config = dict(
    n_layer=12,
    d_model=256,
    n_head=4,
    n_kv_head=4,
    head_dim=64,
    d_mlp=1024,
    vocab_size=2048,
    activation='gelu',
    norm='layernorm',
    norm_place='pre',
    norm_eps=1e-06,
    positions='alibi',
    qk_norm=False,
    attn_scale=0.125,
    bias='all',
    tie_embeddings=True,
    parallel_block=False,
    init='normal',
    init_std_qkv=0.0212,
    init_std_o=0.00433,
    init_std_up=0.0212,
    init_std_down=0.00433,
    optimizer='soap_variant',
    lr=0.00706,
    lr_mult_up=0.903,
    beta1=0.95,
    beta2=0.99,
    lr_head=0.0126,
    grad_clip=1.0,
    warmup_steps=200,
    schedule='wsd',
    decay_fraction=0.76,
    decay_shape='linear',
    final_lr_fraction=0.0,
    batch_tokens=262144,
    seq_len=2048,
    doc_mask=True,
    train_tokens=605000000,
    steps=2308,
    dataset='wikipedia_en',
)
Each number is 500 + 25 x the weight over its row's rms, rounded and kept within 0 to 999. Layers, rows and columns count from 0. Numbers have three digits each. The size before them is the row's rms in percent of the matrix's.

# layer 5 attention query, 256x256, rms 0.133, rows 183-191, columns 128-255
103:510524495567483483490503502509466489542528489500454498509442521489505481474481497525511496465520500489491454505522511503481506531502492529474486467502487479504504463548499523544515499486485520555502518485482492446511467482509535482551492492513498506501520487480489488518471495469497508484552489531536468488508500488509476474492496484506485464494479491497507545473476496470545499513499
099:485501476507543489460526539471495505509505510496515477516470538460513505502511520546553487500508482533504502505473470536511498524522489460481512500515543494483520499494492502497502471482477525542508507481483471451518506487508468480515481567497461510489533502504487439475485487503498492470536497532475524481440551499491516506472535421541568502528465516509505487528522467481467530507524
097:509487489495487495490477510531474531514497489519499481523500497473498477469515480480449504528487489524522514459487496553527480486454516528517482490472528476560504489440474496513493500493498523503473496477461502491515495507517464479461494532486499485511507497486429501436490482499504519462499475504480534517494487502518518462503518521477567507474495487488506462459518507493513464535526
099:468532522491504505464508531493514514497443463455499439508532444530532518470454488487507514473554541513441461503471486522497493540518520494489496503488494540522487484492517458487465522528504498485464451485504454477499469445475481471520507522484482498514525503491528524466473512503462510503471508473515490486473515512509495520495509471469498490500525493495439460492497481487540522483511
090:477547509491446476561507525513490485505523492473500539531489517514465527508515487497529463547486512535478485508535497524496459486524473524555488549476502506465480499480529556527494542520494462517509518474473508504534516499475536523529450507512466477458502526502487485508482479506537495447461481434533478515529506537505562496499521487459507513467504490480482517516540476497506504507509
099:482515483485493491486531527482508528533516527493497476519544477540476542450460496502496503487464504476501437549480463478501523484496524478542499488556517451454512503530504475514526486514452483543515496533471478523482487519507478522507514505508552514517521488471478497502503507498479502488464515503470537516477475530520475494462499477482474517503505497532472475459495526477539500501496
095:509463530491506431492450496518505507545516556502509463495450530520503506542493453514472494461517475489516478497490525460545499520464521522514512500476501543487523532534469483465533481467507520492489498465486494498500513481484525473536484506464495483473507476515496489520500472513452505484510495509485539557490470463518477452483511485486546500484531508443465455447537545452516528480533
098:487506461527502471497491537535510499563502469490478516513476468495507555456499484541487506480520498444493527512561481503510494519490503525474538510471496487475489517524506506510488466490479537533469450453482491510460490480468516478486473520482443499512514539500425521494494506536518506475537495513522482475500508512488524543502495457525498487469508501472460541490485543522517479509477
099:510498447529499458468461509471491502525490547495449494524515528509523476511517497478540548493506495488470492542496443491516472452479463487510441471522482474472525508511468510504491525478455532465547511464500478521501487485513493542497520503490550501481522515457434476475480508511523460467511453519506536521464452519474459507480495463495479513487517529540483495480491481507508478472505
# layer 5 attention key, 256x256, rms 0.137, rows 183-191, columns 128-255
104:513565425530480504523465471486461491474476500501508479484456451476458522526520513479485509511512475545483465510452519498515501555469476465459513473511487505512522474535528508501513497510528541499507488534546535525520512504492530452564479471507461516496504469447516524479471489482528477475502509514478529502475547489519457522476511486487491519517458524522520515491490492522512473520520
101:490483505484533482481492507471515480523510507472495488524514490503507527520517460494490517483489486517486489488497495458508514505532506455510520558520465541483500483485492508476502492483502523502526510459508479448510535538477539507562523513527531509459520526559470520484468556466504504494535479465512467501503502472479489531461501456477484519500522486511520525500543532499469506512477
095:511469478497466464536505493485492486544492512489511482500528556498510492512480508448470504505504494483472527511435568529491505440517509527480504520502488506512448490521528515470493458512532462505543469511471536514515476512491510476536562506505509505506466497465495514513572491474469527488505519476469505497494495539503519487487466467495469464509534457483509498459472543517545491539538
101:536517548455498516451542493454481500489466553461448490521517477482493498482495487518523481542539500472493513541510470542510479469458487471497483532495519529534453476463506502497496492518498483497481493531459470486495502471507491477500517486492499489488525478536500534511515471480513520528492477480516490491486511452538486498502462484481517490525499533520498505479507487497509491478510
093:520501511529528498493468512510489513475472523475519485538495521538529526475490519514537493546493535532485494521482528515544522504506500479490528515501492556499541504535498471496493514489464530473517494543509522507526542445503478487473498532539494440529480509526493498477493514486474498491489498513470496512491436517470501497509510509526497535524532473526505530511521452510462463502482
098:485520504521463511512485474472513478485492515499572483494496494501466504530501516504474483434490495510443498545483504536490484505482465449483497474575519481532503483518488544499532484517474552524490492497530516462498506482500509470525483522518506463493538523488544471491490538494508473483485508513520486488507510519487520446485509453527473522498498502503519540509484533442499504520478
096:480505470470456476484514504514496503477516470516516515478523503457535488528500535493465502470503476485496484509506468522543512504520518523475417531498509509449527472506506480485492511522518532490464496485478509544511461503533499499494452495503494492512532505502518522474481537513516513490492551501488431443506487537523453486486521499489495521475517539436522526461524494512527490468477
097:490527541490455550523498514528507502525527541479489509513504464466453528500519452489493491513473500561505488492521440515524468492497478439489470461514463495483535525496518522529503506480478507473519498500503509470527505485522486496529490504479499492516508453502469591494473565505522461505522503478515522513489514466509499560494479456505482454455488520490500543483419494508486523492532
101:536550492524483542477476502493480479507506491471488480540492551464476506496498489496512494491479509503519476474473511534490439530456536482475491535502474496490547481504485481474549492481499479513478460475493534504519483487493507549493486483505532510507519519521486486533469508493508424503555490483491484477505522544516513463508527503484520496470535453552457548477432477495502479489458
# layer 5 attention value, 256x256, rms 0.127, rows 128-173, columns 128-255
092:543506485497484504474527515508521494447476527490497518494464505491504478538510574504470505513480496517502459521496501495513539482524450504498528480551534483509526485499452480517506475529514479512511530498448543499536490529502477498521517469446451527504440484504489526476534498503497483517461507480507521462517494526513495518493468510516528517490541499482493489517476526484500510491545
083:525524483489500507500459476502466501528531509454532490493486512501511468547464490469510487523506523496470517534466489487502506503484487477486496540447507508518458444516490448509469505534535496489511495510522519527482462445518490449512452491486520466529507546453497468450510485536466463492493510534538543531460502490503487491484496542469499540486508488509497526509508511541523537482477
086:509470499471534536476506521492478498488496507534518486496496528492472488442535531517542507512498512474468510488507494520505496480533488469499528467464438483484566455527469484465491560504487474492494577464519560498487500469477509520478498498459481522523488508511475538541507512509513474468499537473472485501527499553503518531442485542508502494502505512512497477473509518490479492495524
083:487531523497494466504446532483494464500515473487475488483511537544478512543486529510493463528489494493496502500509499484508501499481505491500520513501505482470500515458549519425478468531541489548503502494500470513475503467512513490507520532506481487515528545503476513454537525491518545500543475485486438493490470566502520470532520528518510466503496492451502517525558518495509532469505
081:471521513503504510488537508499461500497558511546497533493524508539466499471480502493502515530507497487487459506507489517517512517461522510468498524491447492475501524499472484511542495509495541497473560486463471485497485501500549482541508520496467506493477514489457468475507464479474526449493491451504488503509501535465508471512524514497483524548472517482470521546514502463516538493463
076:509486513512437463524569505517500515509517510472490466489488503532515520512525496498480532485478493542534498493465515455522450518503506494516488524492500505509498486460528540508496480498522505526527497474433529504495516447508494535530515488507508513494481553503510546529523464483518464516489519532488534491445505481514518478520514509506482526487540521523501477500478459521502505511485
094:533497496499528503479469518545441528488467504478505475523525481506495456476496529536482529486489511493521533447541506469501504482550517524503537518503588484491492511490500523497468519450514518525534480512516468473472484516517485543489517459516513509478487513501483508500528487525482527502502487511508486512440471446510490516482532504476488465495474493505507519497472489549487495545520
094:471510503478460502495489511524472513482480500474476534477541479497525468528480511502487476536487501493513489517532539501505530496495508522491510547535467514477517500506476440525531477539457563500479499500457505485523487474469517497480460518511502524513511517456497452502489465478493489498539438483511486452468474494509500509540542506531520549448518502491527470491503485484545512523499
088:467520513458493472457499517501492483489508507492516539496479492533535530532493510514493492462511493533510496490448474529493524480475515533481504476525531494507498489475491530459502476504496502509536487482493548489487486475503536519518520484484483445480550541493473495497494461470519458466483477480502513484535508497481506471461528498464469487539507495546475485509515506497477479504475
093:503486540505500504517522541518441491525494477519511492480512493523497488516505516502519477490519497539568530526532511524484494491480488534540495502534503506513446507462555559507513533561509524495498466488489506493458479512528539488510524498523517495471531519517522432518504553532507491503529500556529502529464515518490492459472448502469521517496537522490492486518497482475464545475515
086:520506506483517557486495450503543520488526529455505509492460508475466496518538504491466434505511497518515479498541496478492509496544475477545517464514500465499460488513511477553521540534508509545483498493470507485523535506496492472529517481473497523483471451515488503507469456496476442546493529502518534502491500464527457490482507497517479518498536515531467494513499560447503528524532
093:489520535487534505511490512480469532484475563497452496459550469494486433542507546487510537539504495489502531481529510499466538511512549482518510541547523471497546480514464450477514482504543499547546486488485533507481525521522469501533514479479486492487483494531502460508505471491481525484527465538517517497445507451506488464526496517494492522465501515508503503489522527504476467491489
088:492502520466466500515521506480572497463534494502506474497512494460490458468487520520510492553520539480521527477535483497505486503454429497522495490496474510493504535488458488472522512503517506480483508472465500508502490510503511478513486529498487503512466517502512484460523491450513487505465511507491502502522455500521461489481501478463453449540440491537535497506487506507513572510465
080:485540521527535494549514504500491503507493505564490513463547494538489532497517464520530474506490473503495448511500488491508473485518479486551514506517484510504474508498512474518523524466534463502492521486504510497541453490444490484473491483464467526485541474507519505545517506472500553462474522499502544473504496470541507442520479464527536516483509553496503492467503490485452484490478
086:499465500476500492478497490474457522507445511485462540494481523487457489528520536498483535505511498493471492518481492524521531519494486515502476509540497500514505539467479497485474513525491470491463477509508524508459502500530506536524470484467504497520520487487502487533511535468495482510505480505524550508470516500491469489501537503511471482483542480518500493471457520495550500511532
094:527475511539470525483474520502495475518518468445543524522505488497546446516483474503532506483527503515502454498467513457516488497469476567475478494481511469473497513516507456519520489515533520505477481475477509442499505504500467470463497465478508486475472534474536534470491483487553522477490481501522506478526484463495546503500525485478498459488423524547496514530511529494521496488521
083:514525507540493533528495526466462533463543497529511553508514509540548504504557493511523474520512553481526496523529531539470484504505477520511530474520493509479476492504502508486471510478551520488531500485507464511484495490508508466481523438503499503524480478550463493526522552497509477454462462499518467442494531479519449523512493532528476529496465526518499532516490517514484543466488
085:504491508454485519513503524531492496521481523475479503476505488481476482470489474476535472505489481523516467468482491486498506511512518468514506504538499508512476527495535491499471500568508525489471519524522514478554457530507493503501526486511438538505467543501521518494518527526466470542509514485494498472541503496491534508516474516496476486495525534478491450492471538473491467505462
094:461539472488478546513497519523513529472472525514490487477482505536526511505493503497525510490477472505538510490554522524488514525483507488438494476470486477473463524478476487482484477485523480486501517494477548499476527518527494534545522541493509477438428459468507487483459518486515475481445520504514492508537504514506537487509523526539474515527483531522522508497511486466502499506489
103:485516498487495492499500525469509474509517482485463515469532515502518502496525440520520559458492515531507545510501482497532503471460486500480528501497556508475508511485550547453506495472509468469521496509500503483498506494519505522499514509517505482534503530501553505497524518499520507496500476483483516516506482531514541479487526462458504460510496478472549517493511469486461493456527
092:473478510482517506462528497512469484515519503480510523515488525471520515467514533503539486482509536503515516480459508522491486499436450498555465491498529513475490485460475520455510494449538513473481546465470489461475488524477531506513512541508531521488465486512483552497468485465489535512501487472508475490470483479467489533482521497422479497499476463462506525494517482537527507496520
082:507492516509453468540526500487484453491476504521491452494532480529517570498468493518527476440478460483501457503487454510517429484527474520520481487491501476480517504454533523497496484509497474544501526503512511477517529531477475538486472482557489481458479478561490499502465520480535492467501462487486454514494491514460539492497523502516492509512480515489492506510489468448501524507496
088:457547492471494463537512577546514527483516476480482530509468543496487483499498502501538526504474492541470529508516469497498511523486508498496471480495506501540506530495526518559508501503498484480439478514481470500533475466511483483514464461501496493521535480492510513488510493489532520507506509536527539517471505520415438488509512449505504519538500502465532513518545455499507461493565
084:510483445493489518443500510518551552499507525483512478493478477478530502494489536510514463528489528507526513494511467477519502517497497483533481480449518484485512493452513474523529495477518473479544501528494504450498510497519489469461467540507502490491432502502496503495531500515472492500470457547464479514534490505530490455512493537482508471492540499546506520493506478467482467493466
091:479512524503539502512489491503470513540550542482509543494469507490519522503479448458540466508505496512511484507519531509546478476458481504445503518425519518501520485441511481425534488511519492464506504537503514499518496491503504480474509484521510465482473467497583471511471536498459505457480508478526499522526501496501456486527505544499461526470466524473498525561508532521516529496511
079:493513526497496470512556505495479492481480490503511487494470487523505445506468498479533472509477511505459479488481480475489487510513501508506496473515508479487488514506527523510499470488519548529515466532497525534497497522480489468529476495445482510479462484503507507546500504525471514483541481432496497527494502528536477500510517522481542430508506506511447471513468500491542527461532
081:510518489502496521517513516466505507466512543528530462536522521525492509476501541512482539514490448503484495472486527486546453552538484495476467493500467487467477518445461452520498498498528518478485511526478517515476506520502495514511549449507531515510490491498530497521496511499494521471530508529485538497533526463483528520445472479488518540510495472524476536503472493509501491499520
083:472505480515464506519518518455492491532481447503499530518479552518513483450503495544479507512537488471494517494507481486547460561475501474509486486509458523453499521547475498534494506495483458518471512515499488481501505495472518523482505512491532497473511486548505505471539471475469482485497520524520467547487498476508504481479513499461475485498479514480506557506520504526504558516466
091:547506485516483549547480487476503493512474476486502513495515529530518495518459561487483499498515495545451474479524499512506551500500490493562531508508504506498506497512488438547490535469507516478549504485508499501414516519529477488488485528470504507507517473490493509485477516563468501540564508525508515489476510508529470512560511477483534478496523521502473455505465528512527443484508
093:500513497475533490522517509486452509465474468504515509515515491484504501520479464539525509487458495497536486506523515536510525487473504525480467483478512507539478518523438474488502509459463477498488535511473490509479481501525492524495531522483502510438492530499471551475499513514451516545495523443502468524513483492503498529485484524438513524546496530476520506494540528539497513510487
089:533513496504451472496471543512514496472485488449492534470510503495465480484558467531504532509478541491530508470462485514476471465517534513524490494500568494506520461503514503480508512509499508493548505505511490470483500497469483491498460453488479516474566536510514529479526522504509514487513493516513488481502483503469479481510521472482507475531502477495496470478512473504522491491487
091:546510481515471462516532516472503503534541493503484545545498494519536511438480487477489496458480527492555473507534494533502495513507526522526500459496495513490500528482489496505527496462511516499450500500540494491533489502508542525503506500548460457493503473485528489473493503447518503464519493498518503561484482511507531498515491498517503487473492519477517533516484522454529475516481
085:526506494518522513488561478489471512463512550476492502511535499486523491506533498519547535451482514511471516486500514538489504514476512529511516525527539491492476521483531550520505469545525490518545493500493532565501495500494504522493503510449482507483508512535454563493485472511451507447501522522543539522484515514486476507484471461488470478482458566525501516487460507492482468524518
081:539490532486520528499511514455487531463467498476500520543523489498495507512455540502543528493497509506512476479523449509488469470523472491535504500474492504520460482506469470490512513495481514479535502481537513492434474518482551472539517466503483562469480470503507505524495484511542551474492482493493474495483503539516499501522543538475511530447487452459504527527478540513520499504504
085:519521516533488505488457518518497496526471464462528512496477457524497493512466493496482521571459523486487476530493539507504475476564506503541498529472516493462454492527515473502529487533515571492497493502511513479470505519492516505436479469512465519538519494458470490472514497501511483519484465507479495450489502456488471459512472474460491526523471512508484479466465484463525511496507
089:501507498543515522461519495494522536494486515524539519497500478522457522480463467509497503499520513438475479490500519504502466532551481506490485504470506520491460486483433496518470497516512535476526520497481467511459494535491507526476526479529483499513460478466489474516449529490521520481507475490521484499500499507520513479540478538496471499455519511503474487486512482505559484463499
084:499508473492473451501526469479538522468517530499518510516485496500497499513483530482495496546470510479480502489438480520469485503550451536531481470535503479500487521493509451467508529510497531508482523541508530509473513498522466489458507488496456497510515471506526517542522464543499504500514514452470505468526487527494527471516491497498541488516488498471476538496489477505473505493510
088:508478497462536515501500507519508509477545551504448527488524487482568520528517491474520497522473504512561516484513467487496479516512493515499500477494508524562481512482513507491534535454509515485539465485457511533479513506508486540501518461514491498518481525511555481481508461527508516475476478508470528535459479485527497512496577510483520522537537520532548489545540485493466516527498
084:529520502492495497494489489550507501488473474527489506496522503496476477498512433468548500457526465497478503503488482491516497490480520481502507523505487488501490482499483543504475551542502460462497470482466439538504531461524471498488505523503501464488484505563489512461527471506509487448496504472499470524461484526522514472495499481526503509430486508485482521499466524479516464519521
083:507493532474494470526531489525551490494502506487506529451493489508527461502506507491483531531508510505531452516481525526490480512519496514509495513500509492474536518523460463549534489546436523479522519464501483466463548479486511484536481531494500520514510524509482509507498504525507487521464500524472564531542475486512506454475485515499524470490501486479486495512523517500475510449532
090:517516467526541470520519518490491509504504486518537473539544520503477501518493496543499449471483463496531493465462529547480472548563544515556501503508484476455501498508498458488491502489507525470522477522478508545467476505508506497505499493461489508523500500497494480495521469520488474488499519535514512534562540523518524522524527506484496468492526491506452534519488511470461467446474
092:513501515524500545504507468523465527487470524489510477484498451463489488497504518473507480476475506512489458492469511516517546510545454484484510504505452510535513487502537492511481509491493524460531451497491523507581499494489507504530499468523480533474485534535488506536530493489486496487489430522493545473486468475510516491488503491500471513492503500544466464485491523476513487488507
089:476519488497530492513480508492491465499510495524520487499490501452491566543509474547546510481500484560526532454538495474538484490467520485487502509498551493497534490477506549446490482491519471464521510512544494511499525495545500546485455561495459481496469544500486514500495537525522491490516529485500503506500495502525496489503510482500484457450513452485503518514518505478511472467462
090:473514523519539493512476512510461515528508500474523512478510516474504506468506514537549511523463529491497513534501482527493525521485488437518493498505470530482555487485459499508510485509531484515523516534499504540514475488521505495515473559481487508489502483528522487547477544470536498524467463512470455458513480492500540487516491510517508535511504513503477493447508516499487495488522
089:504516512482506500534478477514478499501480494511551478508482476484529504519509489500496482494479518493505504533470496513551499522479511484515507511500457522498508475487505504504527440528509511534500470482468456515438473461491475492512440524516513470514482492539457507476494505499488528520435530533480517503511486510534508480504508529516497502469541481449468462506497502504499508491538
087:469473487532455481495497518484491509485513482518518469491513546474464510483508481483501505520511517492514497519508510433534532515506506499508565516494490488498511477514556505480497520456539522520490486515522534477497518524539505506469457500488491528482517515492497501538495497552566453512504505501495489520510486517513520456482493490468470517552523533492519530520455538447486532494465
# layer 5 attention output (transposed), 256x256, rms 0.114, rows 128-172, columns 128-255
095:480472510497504512481530500514487509542518495452532515489506492520513524505513481490510495501482506484478529484486486513500503487492509512546506497445467503487465533543501496463474499497532576495499495580550473493475545467542521527499480534532470531486510496534478508489476490463493489488517506491477543515483501505491504507474505479494469483514480509471478447541513506484497510512468
095:468466490473524484486516511517531500499495515528433466490524439476479533521517473505480527536504489492514499494510519509526494525442520540477517485526457528452550512450454507517495483443494524501493496489471482517502522531495522516483516484515450533484496505518492490486474507487556474488505514520513507487552500498532515440499546477523526498477492516496508468476513517454519469496537
096:498489488535470499549521468501505500515486492500529501512513524555513493505477507472452468497485501512514523479480491512533464531515505505492480497508531457495488545472503475510461517484513504510498515560516451507505526529530477553492496518501515462482519512480480440471541459488545514524509489493530486478513498441508501479505479535483476475494477479475505502501520541514486483513469
094:492511515486509502489564507524513508491505482498532548507543534521467467472530526508497559509507488488472491503477474474515503503473500516521490523480496496471504457505493491567544539463522507531492517468500522492554517509516508492520505483518501480457527509500543490524543455525503474504505508518469527511479565522515474518507512485547519492488510516486444472512464460463523482579475
092:520498473508533491473490486491581487492468465496536487520473475513508519530542516472492504509516467498470506489458454491501449499539541461522481436499485486497510453511505474542462536471505495472495540511504532554494486458495470513501420519481508509498517515513479525534501477507517474493491453501494478471490492471514474551486504467527512482457519465513489483483503434506482468521489
091:509488499518551502463499492517502532490506530506525525505510508490513488500482494516506475491449496505457504527479511463492530496499453498496461465508525489502517513499512460501463523491488490487479519502526498474543539513533547525471500497470485501522526479506504484484521499534512478539491510515505515500508489535459481482454515429527537456511539458476483520498494527446548509451533
099:501502494510490494510515456458516474506499528496454523515514515483538563509483492479545511533496514521469488474515548489514457479468469511499503496437480518518487530477532525496518460520474503493508479511490562487551501517455511455535468509464515477527491499534514457492502488477512531538492532514505489567534548499456507472522505478497530525490526517493493502497525547501561492474494
101:506451482527474537502503503490533524457490506512469490528477514481464522509505459486474491470476497519500566488484435520503521475482450487526516468461511528492506502494488527511488494496507467542527493498511513506494494498559470455535515497511507510457490536551493517487519516471523506444447528482514510559499518517518504526471481475489499497574481494549515466496484511517457492503487
094:508543503515517498529507486558500519496496476472516482483508525473477456465493499485542512520488512492506477476508511484469476481482495464523539551522477480516487501477501517525487504459479452513486513525486517493512514523499509478540460470516458528505486511506515523484491577520518474488486501508502447474505459483488498467505522486478498472483485500479470516471507498487481503499507
096:469523469485537520450509470519498481508513495535515495512520468488507467471509461519511529546470495510490516458488486471480451489542513478503519465514507459483523496505486512511515445456485481498517523508488529540542502473517439511487467504508522490489531499508493549472498516480510532487511516502543519516461473498484531509544505459524515472519472549509500510514473522505502476526517
096:481498501510460479502466482483452517488459512492519469498497519468529487506428466508490512490469488496452500500503508560485511514462494530505488523526531480477487499544477514504501471459489501503490526492539452517487485479536536517520503495474471441510503512495517480494483520554496520494501482537508495502522487498507500513528509516462517500475492484486510457472472497532463517485449
101:520464510516500479525489485522503452494506548527536497539483510469507533516499455514478474494508491496520484518525485490518451494467431483498545492441512530506500518494511503527517531527461500475501514482555472491515450454512478469449505536517490518545484507469476497523521511485495498447491529511518523469570493545522519511536539526488493474556488494488512478481503480495531516513536
096:514456490503488500490449466491477480531462521510524502521491506501519499475527521527465508428509526555475418524505491507482511463515510486485516503543513505512468493503520504528487478478510472509517483517560475499493527499531518552504468481473489487493513480470513517500452494498438497525474529498528522493499494463465512513451512514506533529486567531481480490479520500467477482511527
096:495495478498499465439465515506480485486487509493503451501481484469526466526486515438467483501508495505487524514507506488543490502511498475446549485509493494497515470460492497497495527513462529505492444462514501485473516537492504514496511532493539460505497509436486499482497455522518518511505472455509506509464490541488515491491517504502492430470462495503505503518501461518501469472476
093:528475467493514534558519545542528499525497523523500439496493502476502528492488462501491480461497469540495519503511479510450489447445486543506514470528526502529489462522492494506514510473513511481491500497527489489515532502469467505451477503520494513479477487500466527449480514506508537493468535497461462492494523528502502553456477461517487519523458476497516452494527492504477496503501
100:490542503502485494519488503451509503486451537520476503508501501473426504478503539475481517558466493495539509477453486520495537469469475427495507504467500496492506442483472518477441498487492504512491515504488459521505473527499509542512511520517514519582500477508481511510500466465440498508492523489513509483521520507485482485464533530435484523513559529508512497472476481490523509510495
092:495520484485512462510509532482600512546508469488529468483514523489475531515524562539486488500529494524450505510493525484518473512481476463454481484500494451545510535481505444551542502520475488512490499504479519507518547452484518504534491497530478469522486510470527512496453477498493537500545532524460494500498486551496550480533508488496532502473468517472536503475507479520480459531516
101:508493487508519545507513469492506504476503472471528463507518517495546546514543484507500476504508503487493558490508494474495524497493500504498487508503525516510531495481520471511494496490442522536546487524490489524459487515505519504442488533467554468471519477491481507525481548522495470454502465535505536546463497501493516505474483504473506494548465458507486525494503489511521547495499
099:499485503510515448514524485526511464534482463475484481484526525497492492517474539515478461489528500522451473517474437507526519502476468551539499503523477455517547500503486446512522507508473515471516487517502509514481506520470518498489492460534445508526513563495488507489522491480414527508480489465519531500522467503475463538505474537481504502522503496527485519511505516502515460527537
101:498536488521485495478499471529513480465505500493514506553493480512517464469511523459482507559525432527495442469519498457466523520546475486463483514502460516500524466465507500493431495520517484498527502511491517492528513505488487516496506478533433478479468494517503471531474499499473523534526510498525501481455477514485522545480477528525481515508544500492465521525475514442544474509463
097:469520510497544514497507463535493514524500507467461515504495513531520451504489458499499513521481512489475523483531480490506508491530507469490527463498452466498484512470477513563486506509438513522472494458495495503535495522513518508511529467489493507504514498514484428532504530496496495518503471486495497468470501518503514509477472476479491483478508520493508494504445477504495491538512
092:512480455472466490500495527522500484466506522482530524510569505502471504466511482482474497542506517545469507471483503503486518485519538488475489536508495455527513523494487464495486564522488516513504495552501517506486449552508520477505490516455490500500538536499550506473537473488482471528504500482487573490514473495466491536475463513517516510514501470496521512497482516543509485471480
099:507479515549509503484503508510491470539453533463527496490496448467465471532522509439485501499524486510520513492497546453529466498531482488507468519492520486481512493527491507431515516501505498509501493525525538499517515488485458484473474480486545494436459484510505540457531499536487513532505501497469485480509504498505515499497494509498511481491502536523502500482503510499425506518480
095:530531513493494444481512474466492475495460509510504502486481476463486523494513512473480511505499477501514439502521517531460503471451490510509532514512496509503524521577507532478499469511468542545479521493540525525515473490478563521512531491487512480462551489517546487500470528450493465495538548493527504464499520445527501516506494487495474468536467506498489502555537510499470496550517
096:526506520515463493471509500500518496532488488499527493498550492502491505487516524500473510553517494497476503497513481499493469545469477517493488462578516501504477525514529523549463499492477508482481523465517489489512474511458506491544479487522519475526531546524521507537475509466511512475529507530467498495480541522453482519482520487493488493490505514529527479487509449498516435453484
092:501481473492493531497430505512490494514506483428543507500506485496519501490508538523499518515522473487512507520496499467469542495503501492530487500500509479503476492503510548544467486492479512480539516501504508497495474454494493529461497501507547514514507490466480519467499484478483477531486492487543515505505500483423448492486536471493476526477467478493540505515500485454478501471517
091:500476476482482446491555493516507490541472480490458512506483472494551493472516463418497525472523509469491522498519502503489525484510482537512473505515521477506511550538510510488507507497503477497502475527506481513494481478520515493482534522482544498535498519479498543478475473492495453474475527486481464464487469494530513490534544498542495508535538509481519492483515530543507468506505
100:500525483516489520525466535505505498481521502542526498448466460480490497497477502460515490490472560533525495505489513529477539537532509485517509525512512474551502490492497517560527511484478536492527542471515531539501486501554518510529446507453501539533523518504518454496514513524518543507541514492498503481497482535523511509501441521538485493456506530526487484504527487475472458498496
103:489479506502513465531490499502490470507510548508496519493491509485485467517504479531499486491442513472539511489479513441512516488517491524449476476486542516502460515489509520479481466532501527500502542491520502557496488542491507530497502487542551506488528514492517512490488441479491514537453475478486492531466514525510519477463537527531486521506458518484545469468511537478487516520482
103:454470477505472476489477510511532486501466534548515490518553486479471514468517540505525510471537508479469503491508514487503504465520484514503498524506522460479490465485469485504482533491535503462508484509437519471539468525507503504512507531487517505540496483499516516509471523469478526492475474558559488475445509521493514495470494502540530523477503485527512482498496470468484512516477
097:492510495522510564492520526490479483494534497508513510525504516490481542538503528476503523529490493504502473520483533474498509533517523449465479513513482539481488515493536513529578521492565493510505525510520516513478460483527522504462509512494506511493447489499515442479508492510495487507457512502510505483509506486556516498509502490496480510528489495497512518509527498499467490463507
104:512511494470511538500483460516518516496480474516497445484531502487471505537473484516490534533566468529494511499513486479476507511433505493506493491475504516531513461484527496513522491487492492500547503525473530530471492507509480514501469502492479491522505492521513544490555539527509469519495522495473495420510479520494546475498483501492467481555524464496436475478520466520504519501489
094:507467504476530502510457500479491455528482526510530515468452490532480508527499451499505470522456512504523488508524515485499505473475460483544496469482481484509519509494477468487500545489519528469484474546476508512489511484494473543503501483505496480508487498468517457514507550437514521515509473523475527496498524496463446511492485520491512457494503444499468473449505518517506527512524
096:497486488513494504515477473474484472489510542526485485533533519496542482478462488519469484546517472444464489488477577485485480512490532519504511486507501484469530508452534555501494495520501470520487505474487504509555545474492494536495496541490540487522483529473462514492514536502486460523508534517492525486488503501514529475461453496511517528527508505500514481422498464506493503511482
093:457481513512517518493493474479537497506540534538506485492489495443478508505486499510520527458545513477493461422463502509512491504460500487469487494523446533495544507482535459508504470501475435519536474519526518501478498509506501484500502519509510490509499466545513518513536486494509502502492522537493544513513514488505528486502529488479486498466500496452469530528507507529488536494432
098:478469502518491481511493526480456456495485447456436494489488510508507491532523522540515462504541515524505471525490462504497536477489490528512560494492470489509498501520563490543459516472483483479496493529498505498527538494516486457506508487459497506479529495505519516503537474512467483490467515511485480543505524533511479465496529463549496485533488499501518548535457515553503511474481
095:503517544509509529495504473523489483526474460503519496486478506530505523508528528491511536506522510491499514487498500474535485531430528532443510522443509487506524470495482527498541462530511518519494474507509498477517481513511545487541503547542527494466511528464478520471467535478490498484503501494515496529502522489511505520493508515543479506472505500521493489532551515518502512547508
095:483490492510507415501515477484486531488479483498547475520492496516472487509502478514513520500526506481472486511488529448498517507494484497520522473478492492506481438517536479499518484480497490477482505465459498416503481508517475482532510520519497478480470489539433536493480534462529511512489524470518489491540489520484495493493455501510522479490513486475516504486507481480502412495491
100:522480484508548542522492518471470470470522445465489482508529535492494504458524524468481517535499482490526500487512532478516551458487540510525450465479497488495513507507490477495479480496552505494494510501484572504509492501474468531530499471468502493534433485519520495516444504489510501515517468522482543495495483497482526567546507496462517475516494474463514492492507442510460531484515
095:445528485487508558459469490506468548479492486473511522511508479509461487502503503485542496512504515475511502530478468512459474507485473461495487483512499504555485506481493527453467521471561494503515495478483531523532481493516498524518479496528495454550502485452477481498487510502452510496500544455534502483534556504493497472529501484498537524529467499458503501531522528501501480546486
092:519493508486508499473516477509504520514518483540514511471492505472506508527501498441526486535533531526495505520498480492510519496456481527471534508529554527512514506474507467495537490515503492506494516495502540511529480478459532525487518535549519485477569533481440482474433489509486510526528503486498458484476479497497468497490479482482505508542496489482496496466497508519483525523497
101:505506502496463483477498490491513493472503512482513514523495559514496517464501477520504498529494511469543550473527517502501511513466547509523487490505512483479467512517475468458507473507489489524488555500529472553494500508472466510502488486493508451528486467480475478454490492479500510488494545481543472548513520500496500506501478519506518478500525492519522531495497512508470515525497
097:537487517523527512488495464486485526503503507516509478528511509512530438479540517506495514498497533522500477495446527484517494491492479496505544493499434557539482498533475473506434517482563529506530522517497526516475420496496506478466519478514470508515500497523542474508447510476487526500490504519482527493489508522469542486504466521523516491536526539529490513481524505490527505504498
096:484457480466522501455521522546537492504501511544492516505458484523500514533566507491482475535517481486508501450509499481473491490504508524476516494511474465463475522487523528488494506506498520507503509505550538479499532517466515471499492494468548489541460525485488500515534468508491530464545545521507524518544464495500512521522513460512477451508485508510491479503492539470474537508529
100:506474506497503481441526498458494507488506486505492521482522521522497476500491529519547515497509484469509509538507502507462491535486525499489523475496494513492460481531474484454438538487473494456495493467534517527533508542466520462518522504517534524500501487535528464511476486521558455493587492445463494470485518497476498511532511515519508507479479535514475530522488451474479450520518